{
  "n_layer": 23,
  "d_model": 128,
  "n_head": 2,
  "n_kv_head": 2,
  "head_dim": 64,
  "d_mlp": 512,
  "vocab_size": 2048,
  "activation": "tanh_gelu",
  "norm": "layernorm",
  "norm_place": "pre",
  "norm_eps": 1e-05,
  "positions": "rope",
  "rope_base": 10000.0,
  "rope_fraction": 0.5,
  "qk_norm": false,
  "attn_scale": 0.125,
  "bias": "none",
  "tie_embeddings": false,
  "parallel_block": true,
  "init": "normal",
  "init_std_qkv": 0.048,
  "init_std_o": 0.0,
  "init_std_up": 0.048,
  "init_std_down": 0.0,
  "optimizer": "soap_variant",
  "lr": 0.0078,
  "beta1": 0.95,
  "beta2": 0.98,
  "weight_decay": 0.058,
  "lr_head": 0.00728,
  "grad_clip": 2.0,
  "warmup_steps": 200,
  "schedule": "cos",
  "final_lr_fraction": 0.0,
  "batch_tokens": 32768,
  "seq_len": 256,
  "doc_mask": true,
  "train_tokens": 191800000,
  "steps": 5854,
  "dataset": "wikipedia_en"
}
Each number is 128 + 24 x the weight over its row's rms, rounded and kept within 0 to 255. Layers, rows and columns count from 0. Numbers have three digits each. The size before them is the row's rms in percent of the matrix's.

# layer 6 attention query, 128x128, rms 0.222, rows 50-92, columns 0-63
088:111139161086168136107140168165124159136106112086132097143164125112133115183121076122134159150115134112090158109111095087156151146127173126085140145110088166111136116149112131133131087134140137
101:129149115124119117159127072127130129122127132151111131121116080151134126062128147132112128150145073122099124119135134116116105168143134145124151100082120135114160126153132112117138118147142095
099:142172134117116107127094145116136174129095161112132136147125111113128124146155122116151101111161123110114132150137134150134159178131166107132154139100141126141145137194172119097083141085097085
095:117110119113137125182093126110108160146097128139154130149137111115144166104081191117113126153137152082084125111123130142099130145134146131143163123133142117117149109151124161124116107149157161
093:079127122171101092141130153106116138107115139135160188124132150120120118150145086080109114122098162110160136141157135125118133098136150102164126103156150148128111126144125131094114156101117140
098:140117143133106146149184113154129130117153182119140133122090155101092116104142114066090156173118132091087084123136098077138103142185120148100088093134130134106140143147135116142129108100170113
094:162115179125125099125112123112119150139150092077149119100121173096141141125139156101127119157150074141133134146165143091137100148123154109127092123140088080114121136146154121131139128114113128
111:170109122165161125163129104165132102126115091139132121118130126156178114131146132097142132156093156132084142151136134109126153124104139175113070104133098114133140119138082163101122144164124096
109:164093120136132158129100122103138123187143111167110140109128134082138132117120095124154142170193145091108135090145173135108125109100125108111073153087151135168138136131134112153094132122145109
109:130113080141123116110142139157126100143108141093098153158098116157124149149132139131149153097101153147186109125146112089141103110132118117137123128156160117121110145142139085130101131115132131
096:110160090148114128126140138143153135087119149104120067106136138149152109137101116085068150098111129144139084123147122105121112130152116150131100157106117152138147090144147121137169144133110152
090:153129103149144130098147157141121152108158184119105121119172141195124125143147125117122141060115082125124156133099107116165131108138135131176119108152113117111079157132141144142154134149126167
092:151167104153108158148098114143141099115183116147173150123158123106154120132097139145152164086138157117153122169130129139153133126147151166095132127111121153139110113121122139119134082158093116
104:132102150116140186126131145111099134107180139129135150134091126136118124080087117118140125098080106127124157145148148127112131099144124142157140115119147113144086110135161126114114113122136166
101:114122102130116126114130140105134124094111168132097103127147153139126150159103141133127109154167083167082106117127132142169138133100110103118153120162154181151101156171164128145078142122175110
111:157138140104115146157125131106200113144087142136118108142104129128107116135134067114143142139155150128116134138169168074116103113109125120098143140150141113134098145124118097153162125146161155
107:102111122122146131113126156102116104153159174137081125080119119108146138131135063130127179114119114107142090116113143102106146169161133107148138130102154114164119085139111150163140144131140127
094:120132117126163130099142119147123113141102108149120121112133177108159153146145156172138175090096149137161175112085105126147121107132120139096099131103108132127093141155101161116096117142116130
110:098144094130115142126133134129107139135141127117154160107092155142132134114157149102133099117106118094142106109106138172127152168136154113161111111112117109136123080135052151135140120146099098
088:191134104136137124097158124116109127103141145112119120120129138121100130113134093144104149128183076151118121142139113095154109090125118087139132111147126145133096096161184067094122138128160160
095:147131173089178154117126101132116171135096135111157160135142178084142157129142184156145143112089146129125113127101115150166093115105142132084121116142119116152124141131125109122116134119132176
086:133140133102090141108134132101142152141192132067189113146140102150108131153132141112139138144159143098132075153132171150139163158129131149124099124132123156140174129122124140128122138151100110
100:117135111133121128099151097144138109081189113109107122113115135123127112112104128107148089135168107133151099102145158141108167129131121143129115141132122176097148125108103151102112141153096103
094:153129122143151109136147149136158124079106133164103116100158111103118129101130126122124099153144111130129124127161114118086123136128074102121129145130177075115135132097141133123143131119153099
089:117155095096141150118134135131138106098143121167128109132156109129113119133172190070117075135100110182111106145152130140145139105153138143130172138091095147138147121140109144107119135164109120
099:130137102150129133135129159134131130129124119112112116139151090134113124140112069128115132093131141099138168117123135084132152183159111118140131160095137140079138112127089130140161153106115119
106:166131115136147126096115130119141150167089135096129122159162117112100180113099154173069105161098121081126141138157172122121188090114144084131152134156104111116103128145138100105107147165101146
100:139066107127141113135099135110147137091152132133081164138136140128120167149162170142090154175118119137110122121104139081144176094128101135106147117123106129126064126130151112135152117113123146
086:110137062152163154133140119131129104144143098069125127140166066135104088111144089118166126108134113112171153163186125116117124141116112142113111135166117163122144134137176133120134166128131134
101:148106097137140090100155133129108110102114117101145132131126110116102164122095113167151156149147116145106151121147139125117128124143132073116131167153156131136130113122166078136107158124164104
120:098154089150151127138082134140119118114139124094120141134125122151118121103171108140142090116172162128119110128139168153119128117106126111109120158111139124111134162170182115129096114122131112
093:139151171115139144094114143127131147118133098140154113108108155149176090116133145149165113130109112137151104117108135128119119115126079112173162126087156107169080090149141109155108158109096193
112:160115108153143147146154089140149126118105145146099124172115122096147191089119107092153157176108096162110093143155114114160144139101097150076121119132108122119130139085134164134120137099132135
103:147166115112140175088164069153114118119109131134117072149145108157138153128151126136111158141138173143155139121138096120194140156119099145089142100110144141082174135127123087152110143100138102
093:183105103140141066135134137159109134139146130117112111109115091112127090112156123178124099143133157123115136123063123143160113103121104126146129174130154112129124117142120115161117161146138095
105:127080114132144125089128149105087069112155128162117172116127116109170103102163124127148127103102140135144090160155152118141188159146146117160141132114138139116148140107141113115104097099106123
092:132130124157124180108133143117154087143111129146136101171120118114081132112131116151136119148126092096102174149148147107171082123122147148169147147079191104131148180115152135110092133134124096
102:117137121155107141134140131149110122125096141129137108110149101164160132140101103082094133140141145150115163140134159067144132109141111117098108110154136135096128104135127095156076115098134127
094:112114134114124163204118155137116111104153118138117112100134144157136123138114085148124117154096121151148146109145109112142115173160107131153130115145136142136149112111128131131103141126126116
105:136168146120124151151151132129126160108157139130118117108125150126132127148061146187170096076119111135124127159105108133098109129111161094140111136112172120119145189128144091141107112123100101
104:098118104130157090108135091091155123118125113145131143126115111132126120111139145126138150126143113141146096108122118108141093114128117120076100119123178089094137112083113129118095120128142102
097:143104139180150171143121135082116120180170103158116156149141140084109114126138140078126120149103132158167161151150107140152180108113099117133105150126114099107102076139120163115116145115138110
097:104096123141137126136134087142125091155120165125107138109128108178150145114117123138138123076109093066168171103125114103130148120144115107120134121148106125155121079111066093139138116125137104
# layer 6 attention key, 128x128, rms 0.225, rows 50-92, columns 0-63
089:138108124156125150077131114128095142119131108164143102103126077122117178126179106123124079132199171125124132088158133118166094166141147146115121111091139132145163134149138136134137174169126089
102:105115096142104145106115137147165186127115146147153113147130137121103112164073173133117135134139096133134126119134130138103121127114131138128090115098135150144111097128168147092148151100167136
100:118122048133114139089145109113140112151101131109110122151098178088147135136107164122149142082132129123128126091143144128124096103059139139077116136110127127151185134116084137094139152097155141
096:141159155103093114118140120117150146115148115132132086123117118181152134145133125092159102142093095136142128144116166136158122162113161142143115144137102154137144100135087120145099088078138173
100:136119122132107142164160159133134117136138131116122080179160149125137158133140139134120107186119123095064107133130123140138177134089113105094121116155129083123124134174091169103122127147139104
100:144144137121131145105085136144144166051144119111094153164145102164100146148122129098126096102151095133100119134094109095170125172102121083142143107161114152110167151167151115101131133114118166
098:106132162131141102169143136176105142156089118125096137124095135134140150118122148144145071134105102096103139110157118122129126095080111147150149126158108166122116108114114171081160109125120118
103:157145117133136143168115124142099110088109138139130099132082112120118132174115151132196128132123104085144136132122194136128095139127105141152120125165149156103157158109136107103151098120161073
102:166179056126150139135078071117117132158154164103141141076129121133107106124155131102176105132076130138120141121127136134138124114116124145179123088124173155111166143111142147141126157134150107
104:166123146110169148086163111156116101104126108112124151129099112119101136104113138150081138154120137136124089149127133132121151112136133135115158139121106128146116113108119113130147127137110182
099:107131138154115111123128134113107149114116142129107101123121127095087155128101139154134108098143135145139101127118123155130194103070164148075160132141147149112171112113107178129112126140117095
096:097136145108163142133125150150111124160152104120121130140114134096088108113092147117091138152137105121101105133131171137080138108117132122141161104085127141121147116150120101129097115143115164
092:161128153090123097104106108128132146167096133167146160113184081125147098119155134130129133131085153153122086094116194137134128157119138126116136138110131112114104172139098128133125135125135142
111:115080083117159141151133129091146128095089099121148153135140156106087144126123091167105098119124143108094144136139123132188165130143117146166142141115106123135108086107118129101090112115141160
077:119139108138138107142191095148138146119148149102082135066105169081113109106118134169168111133133160148120123091122119117145105126122130140160152126102073131143136146145127085133161152137099120
083:147129168127154149156113126139155126127160150106103122160136104132141131170109121075175113140159109143111146136121133124122137167175113153113112145082136137122160118160142136183170159120114086
076:087109104114146145141111089123138126111110103123142114123114125105069111084100097136131148118166136142141122139131151131138103137085167100133163106140147141132107138123144150129148123130152150
098:124096074137133111143136090147100124146139098150112132142132136100119111135123146067103143132106127087111115106098127143145143139115120151128142140118117138137174070108102151157148154150106111
090:124144118130122110117134164147143125137119117110075147158127138108094114142161185139141134154123202164096141163090093096184134121078119145128118094139098108145110104140148140119122137130134088
090:074167109138152111113133167145133098152147120126102096110123109099114120104098102113164145137150138113118123099119146126149146152123114151166142096095127071118149150159088126140157108136094102
080:159100133152120111169130130129126187114128146117139153099129146133152151154169139135086086173106164126110149135139087140103117137114123131149131146145183143097121160095140111095111155130134124
086:181142128143146141147123107125107114096115149127162173164108118119150168121131140195109102125100102156102136130135130079116112110108127146115081100153147095100042125137137122104130140142172141
089:116122133125128142174107127152096116136142136117126138148128144115113092116123095153146142131146125141125120048153144122129167165116151130186142116124121114109115114162129131161171111154107100
083:110092129126134126122136141134116090104135102123147102158095119129134123105116107140107091149137142125110168121126110177170131146154124153113135099118107131113124139120106170147117164119153133
089:113152135103109145111108164138139094085073166131136142120133146135140123121150141149127148127104199125129137101138117138069089108137156130127166134150112130120096132127153087126100108152112118
081:123105135131149153098133121132122115162129182138150135104135134140123124126127170120161140136101093145125116099119147102144138138097111119172128086121122109147155128151139199139119063112105081
104:100143124123119115127157116135130154152125130097157127104144115094134147130118108119134104139138124177148145139115101107122170129123164136199141102124103106164148153097103125158118118106142150
102:192141131146118135117131112134109127115166074111099127108149101085177170139105167147103173170119150122090133152139144139115128160125108150139136137074102140110155116106147107142144089117145144
093:138119089133111139133121157122125112122096133144082144119122141136189147161132120112131110141126135146141137089130143100128117125121115132096138083144167156116115117126141109133130131116152124
095:111140148149133108126127086166145168131124128160138099106157121157107132127115131157107117151139135135095112146149093131133073129086150131175122142114167116126099134118119075121083132136106172
113:179134112111124132125135174064095085136125108153130122101165137126169104176112138128141138096150151133135086128160158116098130102139176115131139110157133155172119161145169126136164083169105164
098:142155129116131121133108135120153137151162100148121097124126182088154106179147111124097139117150100101106106131129151158101117143107105103094151137137134103116146129141153133146131120150138136
114:140072152173125119135126134114120124115136107112146103125085149147076123132096133185106157110144117077136151140134108151119128134108142161113163129133145124132163122144089086150112141135124123
103:123114145107157160141128106165132121076138138117147117128181149145202116139146140149080127115105132129128135065134121128125148134117139108090112142130090184130104126090120079099124134126138128
099:099092122144143092168155104127111127157102154165152170129136164133130120121124149143109159100122116117145106092114130146129082124129156134104101125136157116148102111101173106148160136115140110
105:145096088124136120109137149125137122152132158104082114101155123102119100113096200115131114118144133116147142100117111167136110143124131129138154123137125118132126103129138136097132142141120111
102:106115093130143113106096108098102146129121111124122129132099113126121112137134138161095128155133140111094139107142132147089141161151156160106114131110102070113087132155123119174162066144128094
101:129111130107137145130128115103093158119111143121160126110153115114142157135107124081151121072169142119124175148081118141137147136126095136100106076178134109161149147135167144151157110104192138
099:125110113107200112136109117106116139142115085122142131135100130141136093155108109137122087151130160097135094137141128097154129149107149146131141101097127134112138154131170116083144147082127103
104:117113158139131154137111142113097132150152103166123141091136084142152148139108070125138143102142154131118120099122109126125167096171162111183167118108175128131123106136157157112107176116123069
111:152103125121134143147121171154143151131156136101151164123111152096128134090159102116158139134137185069120162141134090135100123101074103112111119118122134137161134107148128108112124113113120153
102:110161115117145178094144081116143120153159159127119120090132117144126124118097156137135130110138094150166148123146155125118108085092123147122160097118130114183149076134121141138090113105161121
100:106108121135121112105131118128137118179158183162109176124167121141141093124147159142152113098117156130160159137155137125132167129137126135107126105131108110112155179099138126105146138143094144
# layer 6 attention value, 128x128, rms 0.169, rows 0-63, columns 0-63
102:118083138103121123161095134110126142162092120086167139128157115103120138163111116102138125117112146149161157171158169107149110160132112111139155144121157116191136129111160132138136088158103137
102:106153121136099134118146149122089104128086149128113170098164137120123124105093139119087149139099154102109131147149128086106093084162154124137123128128169121175121104114066115160119102125149119
092:115133161129158139173105107112153106140165127164105095095107073138157133119127120116123145097124147105140157117120096118099133111115130168123113106135107120098118105179109163103151175127117143
094:112153151117097122104176109133081166129141199136158106124146101136151170138098145123131143116123102120138138128101192137146134152126137176092107080126154158123157133107151099153108145115113113
106:169136081141120099090158106131138141135127104135120132175142145137102093132074122136138177135144147103115104116147187142121100057133174123112120114131160140161117145127075147135108123133153121
107:130131135165160117119159123090107135131122126085145174127131128146137163149118152102139101144106125127142122111101154068085128108141149124106143140147156074111163115099182121163118135115146087
084:147145156132156126152138131118168128107123124135137102118071104168158098122154104141154114120095117164140130143103115085144163119112106175129090126110111132097122130167139095108110143127133137
112:103128096145147100137103126119123131132128153164138106156148144129100102128121122125143141120158122123157133096091149136125110139107154148142123097144110151133147124089162108137136135096112115
085:130116139121159100121135124137118123132136136153112122124130113159177156141126156114112154106138079118125094125132150141134098101134129101135148098144138143142113182092125111102110138154115100
088:133113121190150121108162131092131162100117140134114135160120136139127110133155107131138145111127175127162141112146131112091143138141136135085152166124123090097112133136108165125092110143143135
097:129086143111146143132164160096112145164095112142128123153124121084127097150134106141110110090129147116149115119123109149102146114134131078137155144144143106150099124104146139134111142141104094
095:170116095149141139114081158111133129131150147082120097144105142160138124112122110141090116129137087110139151163140123137145113125135197091151104135170162153142143137147116119124117101133131188
093:126091128169145152128126113129134184168122089135111142134099085186107117121129145130142124147119134107113132133142154104187146119112158135127151160106143148159124133161130136158093147092131132
089:111123158113156124140101140158094135087183159113117154137114093153144125139102147099101120119133100120152104111111119112098116094113147134090123099116117134126141154148047122131118135101141152
106:083152087124095105172103102148131129151136097127111090132169146124123106134179122150162145166167102157116135145147158163147135126131074119139113105100169139161123127107104090135095103197119125
091:108146132145099112104095149163131100119112126117093142144102145131141115093110132149167185138126120190096101158118136147143083090116145144142094120053104167123154122099105120113171153122169119
092:083121126129082066121140094136103120122136166166163091135122128111159144100134087136151168115123147121117119125118169159113112126112153127158120136150138156146130118124121151164130123181111129
114:129135175139091183154158091099148104146123101088085123118128147119128103118192090118152113153103124174113099161127148157124140132145111155111125122093121107149123152104114134142157121125121104
072:124159116133135138114149141115139158118135153123130158098144149094136160117176157107110089098079116142123123095122113119111154110136099093139145126148105091191142161130097085101172177127135075
086:153157120160123126091119124148110139158122099141123129096134130115114190098163136141137129073132160175157126136146146151100106157179096126166150157116145163104137117112168127117134166117117088
102:128121122172135124163091120122146073148123150147121128130154154093118088077153107178110089118125102086122184100140108155101153156135135134157122158092163119141129112154144133097148114148129140
104:111129100135156126099183126108123174150107169133108114161112138153127106148120130117152100128094135120123107124138136074145124098127145130140106172144138108164123138141121131124148112136149064
095:132111109136108065118137096152108153141189132152173140137144156135147114104109139116150119147142113135149134130132153149125109144097122115128111137147102127131103106176120122116075084117134103
107:127147133073111149150091193160101082103134130138103127103164130103137123116134173101085130091132143111122145143133089136129100140113081130153159112108153129124112147142115148129149117093137180
090:131134057131123121170098136149133167097134153110122144164142176062111105096099115125148149156182141119150086127131079130136099124154128148115141145147146115148126071134121103097072079153181142
084:114133173132149155149122094123134129141133138141117130136139115163153135091160117140136149128127087149070136104099167156130141137131103163109131135110133134145105134131131109104118098133100120
093:113132148147115127154109094147121106162138100125127147133091148095137136138132097130128100111111201139111108144125182116123160135136143177132090124121113104125118111141090117119126093128102098
119:111092180114173145121129135091165190112077105131138141121131142118145165159129127145101145112099095120169141130168149124119130106159181115139140120132122105144120145061114114152161129182157091
100:106159175122128123105129083120153123130123138150126125107127144107140130105107117120139177144144118155109125122185174154159124123136118109144115161159106121145108129094124094127112190123106103
099:099133119146127141089107114141127090146140087148152121118153128157173130113136127135154153121157147146138151159111102141119152139098108184151148131130127163088153171129155115131186125137078160
092:146100101179149124116115153135105143127157141109126148174146140122090127115107097133090128161119152114110115124128086144107099100132148092093150167147171117115123114128145135138138094111138141
105:132131139151123134123151148157128147082130138135097116155060109158133124158170139153136097177119097130133161112124131119133125120116120094118115150128134134089095126145150106164118143120096131
120:155122106117071102105087106136105134129124080096162135109186146117142133105126150126123158135138124108135118126122136176162089147102113132146142125128126123145186114110095128102131131123138130
088:122137134140137109170167176129149153117142168141138126148101113152084157131161147135134124092091147115127133157138137082122163132140165150126133155134138127112108129150119126156096131122134169
103:122186127093111155130182119135151135169090120119094120103185154155124133079174175131137193115123119106104146176117131122115102107144141160114119076107098115131145109135095103128120144134151108
098:070148153126173173151150105137091143127128144129120104107114105127152199192187170105131124149119102138219161116122135142130140117154101133108117098124132113137118119133076137115127160113115109
090:096095147131162103098157130106156120192101101124135158138150137142155149131091119151127132108103121109123119142157133125123088121140111101125162107101111168151157096116110126134116147149138095
095:133140115125062089157098108130136118149132151157135128082184128091141079114108153111122180110119138118090111111124148149107135130155123159128129099104125147134142148135129131142055148162128131
087:092152110120146118129114104126102116097138158112173131134138126163151152111129121087116125098126068130098119145133096119129153146132102147119124087159107146067095137134122103105128128156085144
100:151162105172076105128113079129123134109129112118127113118117121161118114140123161130122173114098105121086153127125153107161104189097110136066139124087124112106139143104147132133114118112131088
102:136128130099131157132133140139106136130097139132143113098113112101140159181110126138208150157134136129122091120078154092133173079087166096090093137104128100127132144148091094141118118164129148
094:110124138139153079125100135136146164104155132146122111085091103152083150150162128120128100130110127152146107129156099126132143095137123140109145165153145114139148123094149103091177160156118114
122:118142107164098106140103112097120116157143137145136124166164146146099120094078106110122148152166113151100113134140136123161096123119145104126101137147177108154138099108132163158109100164140122
093:102146092146150143131097100138159095125122135132133109085130164120094107134094101116142163084124110131134110135156096164093127123126157125125138148127128113160148076108140180096145126097150132
083:159120104124138156119132135127128135069140080145089145094148122134136137129128154150160137140114119095148119139146099111124135123144135157134164150155082136118128153142132113148139163103061140
099:116134127154163137143164158059110124116126119113092082130073142126124148148133104165143096092124154123148111146130114127095106141147131150138150179108176104117121163117109145111127117117131117
085:131145145111122158133149158115159090141117118149141067103131153089154110128114116155130150106129147130099143118124125123104120106120114130119098120150163121136139142077120111105148127178136158
084:105148099136145123173149117127150102100182138132144156101129096144102130123136147094120164142153144145146141125164134152134101100084151126166085077145143107103109121105156096082165134090123117
098:111143141109117140153118098152114123123131133115161117116115117096175163147153165120114106149147051115136138109115126135112125122136113114142103108145138148105133139151146105132158123129096156
107:119137168110097164174069077145125139117162149117104157109120104115136088118136110106112167164142132140129139112143138131153125132117106161110097108120061154136154163172077115130123184124127137
104:136152123126131173144102072160091106161118151143111099125143155099106071113128128088135089120132108126137138148122104121157141181162121157136104119133138150142117123166121106136123140104091132
089:124102144123133159149147168152110135162135116070109151134102131125091172117155164110155123107151158155126172148142100149146113091154117110116114134153111174118140140121142120108133102144110124
087:106121162135115110122171114118105135122176110178085123127155095136133127138129126153139160119131166144097145147107132101145095168115148119129125137157082129117148095091126119125111142144141090
091:166110147133174161127128155109109138094119136175164111126108112137161144114152114178112092132081158135153155104090109120123122103151146105140134129174126116139123132128177087139174156120126137
099:125167126143138152134087148088139137119204134110104119128098118127174106116138120140132106106121145116167135142116162069096093163126135105133100124115128145161132139154083124167108124178133124
092:115075129136122117190114162142122134140119140117155136134134134071116149119096168144086109148131133100141146089133133121112117122149145102155136108145140098160140119100130137159137056165163139
095:084153127114136195141129159122172113138130118099156095128127097153136121123139129122136136113129092107118152138160082127133143134127133142114139098149123158091104113143115114106122144143107170
098:121168122157146112150125135115156069125147119097070129156118132109067111131147108134152117130128116173145159121136091134092134121127126132121154167133125151153150128126167125124143118104114131
082:104171156155174125153163085128126110114133147089099110098108151146117136143154101115162142095113138177111135129136136114113126102121125131121135137157080112141118104115123155112116127094073108
112:123150155151148158170139147107138102134091131166124107128138098140177157073149130134148116118094121110144093156131121104111139079142130143125139123112175116106098176123096130146141142141098113
091:081152141129100109093114144133132132133083147133141126131125138123171142091122136125146122148146127153140107097102150082085180032120134164146103099132121147124138143102137122114169172131108156
105:147142107145124105116128112121109186114129146141132168138138126164124120166137128150114105149126126150160134101128104131107133152122110115092125176121151097099140140168124126142115105120139125
095:164140161085181121092102128110171144119150105180117123160082114126147140167139149153086095155152090128206149163138105139156164117132148127131127129150115121095110123122170180124125121105121113
094:156122118130112133137089098138092054163122092154129078090154102104101085148090130126132180136132129158138120104114146153127130123152111134205117131103126131153146119105120099117138151135129126
# layer 6 attention output (transposed), 128x128, rms 0.144, rows 0-63, columns 0-63
101:130115116135144139173177133168141140095100152113096119114062149139174136100116138146180130157141134175156088129134132137167120133098131100114075115148150155152111174128120114141152131145188168
100:113091118143087144139109108150106132062116162147100134162107140116118122130113139125133140131135151123128096114155097124135097186080132143114177150113139116111106148152100171127132128111125133
095:165175149113094114156162117102135179139137126108131162116173131098123106139103098116109154111089129117130115146168169187132138145128163138127105126126148120132124136123176133112128126169116169
091:140106087137093147098136120138141102089081083132171083120150133137078116134169102146128181164134103118114133106112092162104100105102110127144119120097102100124092142123085096148146112124126152
091:150126150090078129150137121104087124152163112161147108096105134166166110129104131109115076177144140144098110154135156131110117146091076147138156098086115095123159154147113141100135125105099131
105:142076097157108130137111142140164157107131086169100144093138185107124151111136114156123135157132129096147165161138140157127142184121151118184119121101140143117128137147167152107106150193140174
079:158144139124145137092113134117129106109140072081125106187149115128118149162133155151097169118086067133126122183140116160137176094138136106129116144166152145145098104110140116105109152127121119
107:151139166166136133128109143135149146131112088131139130109145100069111120173152115157111135134122140156150128129158129135151123097152104118101123122159112124145143116122101114115162169138131104
087:132169128106152108134134113141125118136140133110145115170120133146124159137118088086142129135129142110138131135121156145126142148104124152170144135140100112108091104154106158139116138139138128
087:116151132139135117118098170093114104124126121127146151111132153108127104194108143132148092140171116104146112134137146105151176076096139144102130121145136142142132112146119107075095156139153128
096:130090112082144113115116130129116130168085127125157140124077113148142100112129099126149148158098161179101138074112130134103165093136165112151131122112099150118114108118140162135098133109146096
096:129138129168134133152119124091138114153150129135136102145101168162158088123101120117116152097111137115163123159074145137131141125125150144083155139140138136112093146127110140170118124106079111
092:143121119143133122096146095123115135157142111126099155113156206152134133150147130132172133113124157124099049115150124147114149112125118104156142125146113151140105117102142077150160092187095108
085:121085123134129079130110153150109127121145146127149104179157119114079128124108130130095126140126120086160081088150120133155140140137100120126132126142120106144113118161176104164139113026128122
098:149185151084131159100187128139124116113144125142124114129146106170155140136113129115158127154130128145149126131165121148150092105142104140133113102118110139131115110139091151140135131157147106
093:172143104149104123113115073120126108144145137139135154147087114180132109139140111091131179135099132114172152137163104136125101194169086170116116145140128162112151122124144145111112161118102095
096:115107117092144183128149093146087160127141138156170121100137099158154116125189124162107103118112124144127155162117130110109089130155113130162165087126092132096134154143107102134136141139145120
104:173119110098143163127114189116111143116165143112159134140098117160142131137108132108156105116144086149145154182158132106099146168140131144161116175141181132113143123145147151103096138140162108
068:165149120142146121124150114121132101130110133133113110128137085165113121109121124099172122096118177153097118140157140087110110145112136110140114129179097095120168111160119113158078140112165109
093:154155140124091061116120081130108111170110119135168181136126117141148104112158131104145180159104161148156150126143150108147129109143145112128123105137122111148124129163095164142151111146151122
098:156158171098147132101122126162144145127125160146080134127150156122116131130152120114140163152119170143145120130125151147133160130122173124132104146161145177125161139086122147118125167102099133
100:137079089145131130125135152133143112107131145109107127147129115176157142117110174123143119139152097125092160126136139177120109121099154096142135111113154178132161149107120094127097145153117109
095:151152167122169123131129117125123092138111128155170095127126122122131176120156127153151143122083133137083144119099136145146153133130152128102132148062122121173126152162105096074133186113115135
098:129162139098128120124124124131173155142142202123104132132144088115117127137099115125145085157148175139167122133170102148132125137122122139088153154147104143126141126123121158170153101076170170
085:102120099087131146103116136101138115135107168162122113153117152138144153144140132135161128173067159117154150151104142114160140122143155201093174114095116131106117123104106144107084140139106094
090:099153136139118128135091144114123139121153128072125126120108118117081115110116120124140153122137147119149122154095123167133124129118139110183096096080146147114132135126095164112124126141137129
095:150116097104140110106084118071088166076152134103159075149087123130132155135109135114139133126144134134114097129144162092163101111156150121171156113147159134103122122106122082099149094139109134
112:115142077158170106105102153122117120136109104129102156070105117110152125134132113091130091092131129156111122102114134119129109115105171124132176085167178152125094152183127114197167145132159157
096:128142166101126146095130109104141106133127102130156153113115092135125128147146134111126159129130139095111155098169097103160075182119115122145112091111111114125116152156107123172138121171161097
097:142151171125105102107159101147115158095116131123147071158099152132094105113123133071070132101140090130131106152134129121101134137147085066117107127125114145146101109105109145133125151132134145
086:117082134112111106116087146117150157134156132179143127160136180144146129127112157103126109172128167135152146082099119140136124111130141118132155158114121170156179155116139102141117116129130086
095:098159127137142168096115114097170044146137072116158150110162149105137163128155117154118115115090110122105118134145089150120112128166157101147133183138127106125118134089145119122133161150123117
100:154138122157168109179135073116105101134142150154093104119095143134133117133135101143133154132127126163130116143153143074155146120109128124125122142103124119112141090139069141119140122117086092
082:146135118128111177112093122153123135106115081134117119120150145113147134125143130174154132098129124110122108142144102125116131084129191136122161143148121138145181138100119090149141107138138112
092:171148125148082149068116114112070118127093149136095106109080081115109103151112151134118149122133102105082117105150070107148095106095135135134136153115113138109115102097084186133117136088134117
090:076179117143116111129156134090114133114135116121175121104157125123124125114126093144140155119112108114101106159173089121147113120070176113138111144165126140123122118142125063127155121113119126
086:099146093127127138094188123135078128147139103149134128118084112167112129134116123116153131135132144102093118041160145143136130147102095136134127164084150139122148106130152155136118123115128145
092:172118134071150133105088124163127122148103148145114080139116101146130099130120122129136127141136149133138096086151113114125128107113124163090102060129073138090099116158092145140108104089103152
080:093124110180151134094151122161158159171150144117157080160150113138127147106145138102109164101150124123139172173111105108114119145151121149121116114128107126136125175110140148116135140118123165
100:163173115153145105129138127187125092155151109129143110153109186158164150155125121109121158135174150110121116125126096114104132127123132116144134137169092158099146079111098143111156145144138133
097:122108124132115146120132152124092126124099108163143098146123146089173129094131135166116121091149120107156104086112105143092120141127132147144151108104150099144080128120157143134122141116148126
096:129145103145153110111111092128133137116119092122103170118187194174152157117096141126110159138146097179161145130120131135117126147133124109150149123125137113121130147157152139158127117162142080
110:168088117104109127157136110139140127119162139094144124135155143135174118119172160136118119173127185133145123157121133158120122134122117156158098155122108168144133163129094145128123131169099108
094:115174159141153120183121128131088134129093153148124172121121130147169105172149156113108133136140109131168146127107171113176104159097092149141173088180137129145162140134159121098145155119133116
092:111133120126157123111110102108198111138123115149139097090122147100106138103112119143126109106111093123100133096170146122103087162162116096128103110122135092107142136096128107168110114113110145
097:108113099102106105112113126146127158102121117098127161122146128145102116131115092121175143160143117131189170165151164118117124099111121100099169137153107132139116128143154118124100134142137121
088:126132148084153140146137142142143150154128085144092119081159084162128126189127156093069133136143132134159137146137130120105119102108131139157136136108136117133109103171104192152106163121131152
094:114145197109131107123129149133135133115116111125122132077114114148128149143088146125110151103163136137135118154107115121138142147138150125112139149117128110132095126152132136146108108147096106
098:132114129113117127104159140158128119135115119114112102131165105155116123100151104126121142104128083069132150102137070092156120144114159097112110123158128115142098146115097117144106129136107160
096:123130123159140133115175146078128155119178181167135135133153088162138154136131122127097128099131116152112083161149141104109132135162164143126109108124126132098126111132144126142139121112114122
101:139096099139131124106139134121147159154121191130151145174150114152161179122113131114144161124140145128154151125125142129098129139108130162125104136103155114127115088099123147081154121149166134
085:120145094124110066142159061139131139157133120155104108131138132144155150143108159160140117132117135099130135120108100094127130109190210142102110132131125129172119138158131088100116120100138126
088:108134134120143109139115151164078137150107141129158136141154128124121129130138124134149148123112132139108129083119130120131127121187127120161106215118137105117092127133127198139131158103161128
094:106105116151145140141125113107173123092108117109108138115132109108086105125114148102137110138057145105116117081131110133106105096141120089127091126189140139119094155136135122153071112126138122
095:161117116158181129155163142119137109121132173152176125126162142089090129126111122145119119095111119130147105107147159146147154140099147135087097120165174137101077108153121121124089112098137121
091:137092112120122141141134102110164159118110119139102159097126159098109143125111111108152080117132142084087141130073145137157126102107200172105161114145123149095129139128124105145112124146147126
102:112154144127122139135190163144167148137126121130131169170150136127143175131134159110087167087148084134144136130164109114134178144132167154127125143103137149184140136130151141151168111131155135
096:124120120061067125127120117151121154110136112088171145133123133147167127125112124156113147108116116130146159166103130139134115175147140110154096144146123141153188118134143092137116119110157125
082:158148128153129121157111146110065141152134111111174118147123124133155121175128111119123144121094126138130138156127151129129135171144149127140122148141119141094134155133099128111116099139179146
109:143113142116119152057135125132128152139153107111147152141158117123135131150121167089154092105125124100120124184186118158129165117120134156140169123129140116130113143123162136135106120151160124
095:167102114159073144109125145118154130123130093120099148116134108124109061136155133066058145113148092126093117164152099125131126135110102142138110109083130100149125146113095111114121135126108146
102:096107125152126110137100135131139078147135123099157144134137156120154134095121149171148156154145173179138124126147124154133131110134180086118127130120136118186164170126140178125122177094110143
092:109165139116143099109101132112132084139119121103151139103132137094131099116101127125094153124146119097092158104059119134139140099145136114130170134118149158109102116125141089161149123096112128
090:126119193112105125161132097110116171160137127115142141131111111167176101092137118099087127155118091111119128159129163132117107147091143123129098125119147106107115119162129191126156135100097110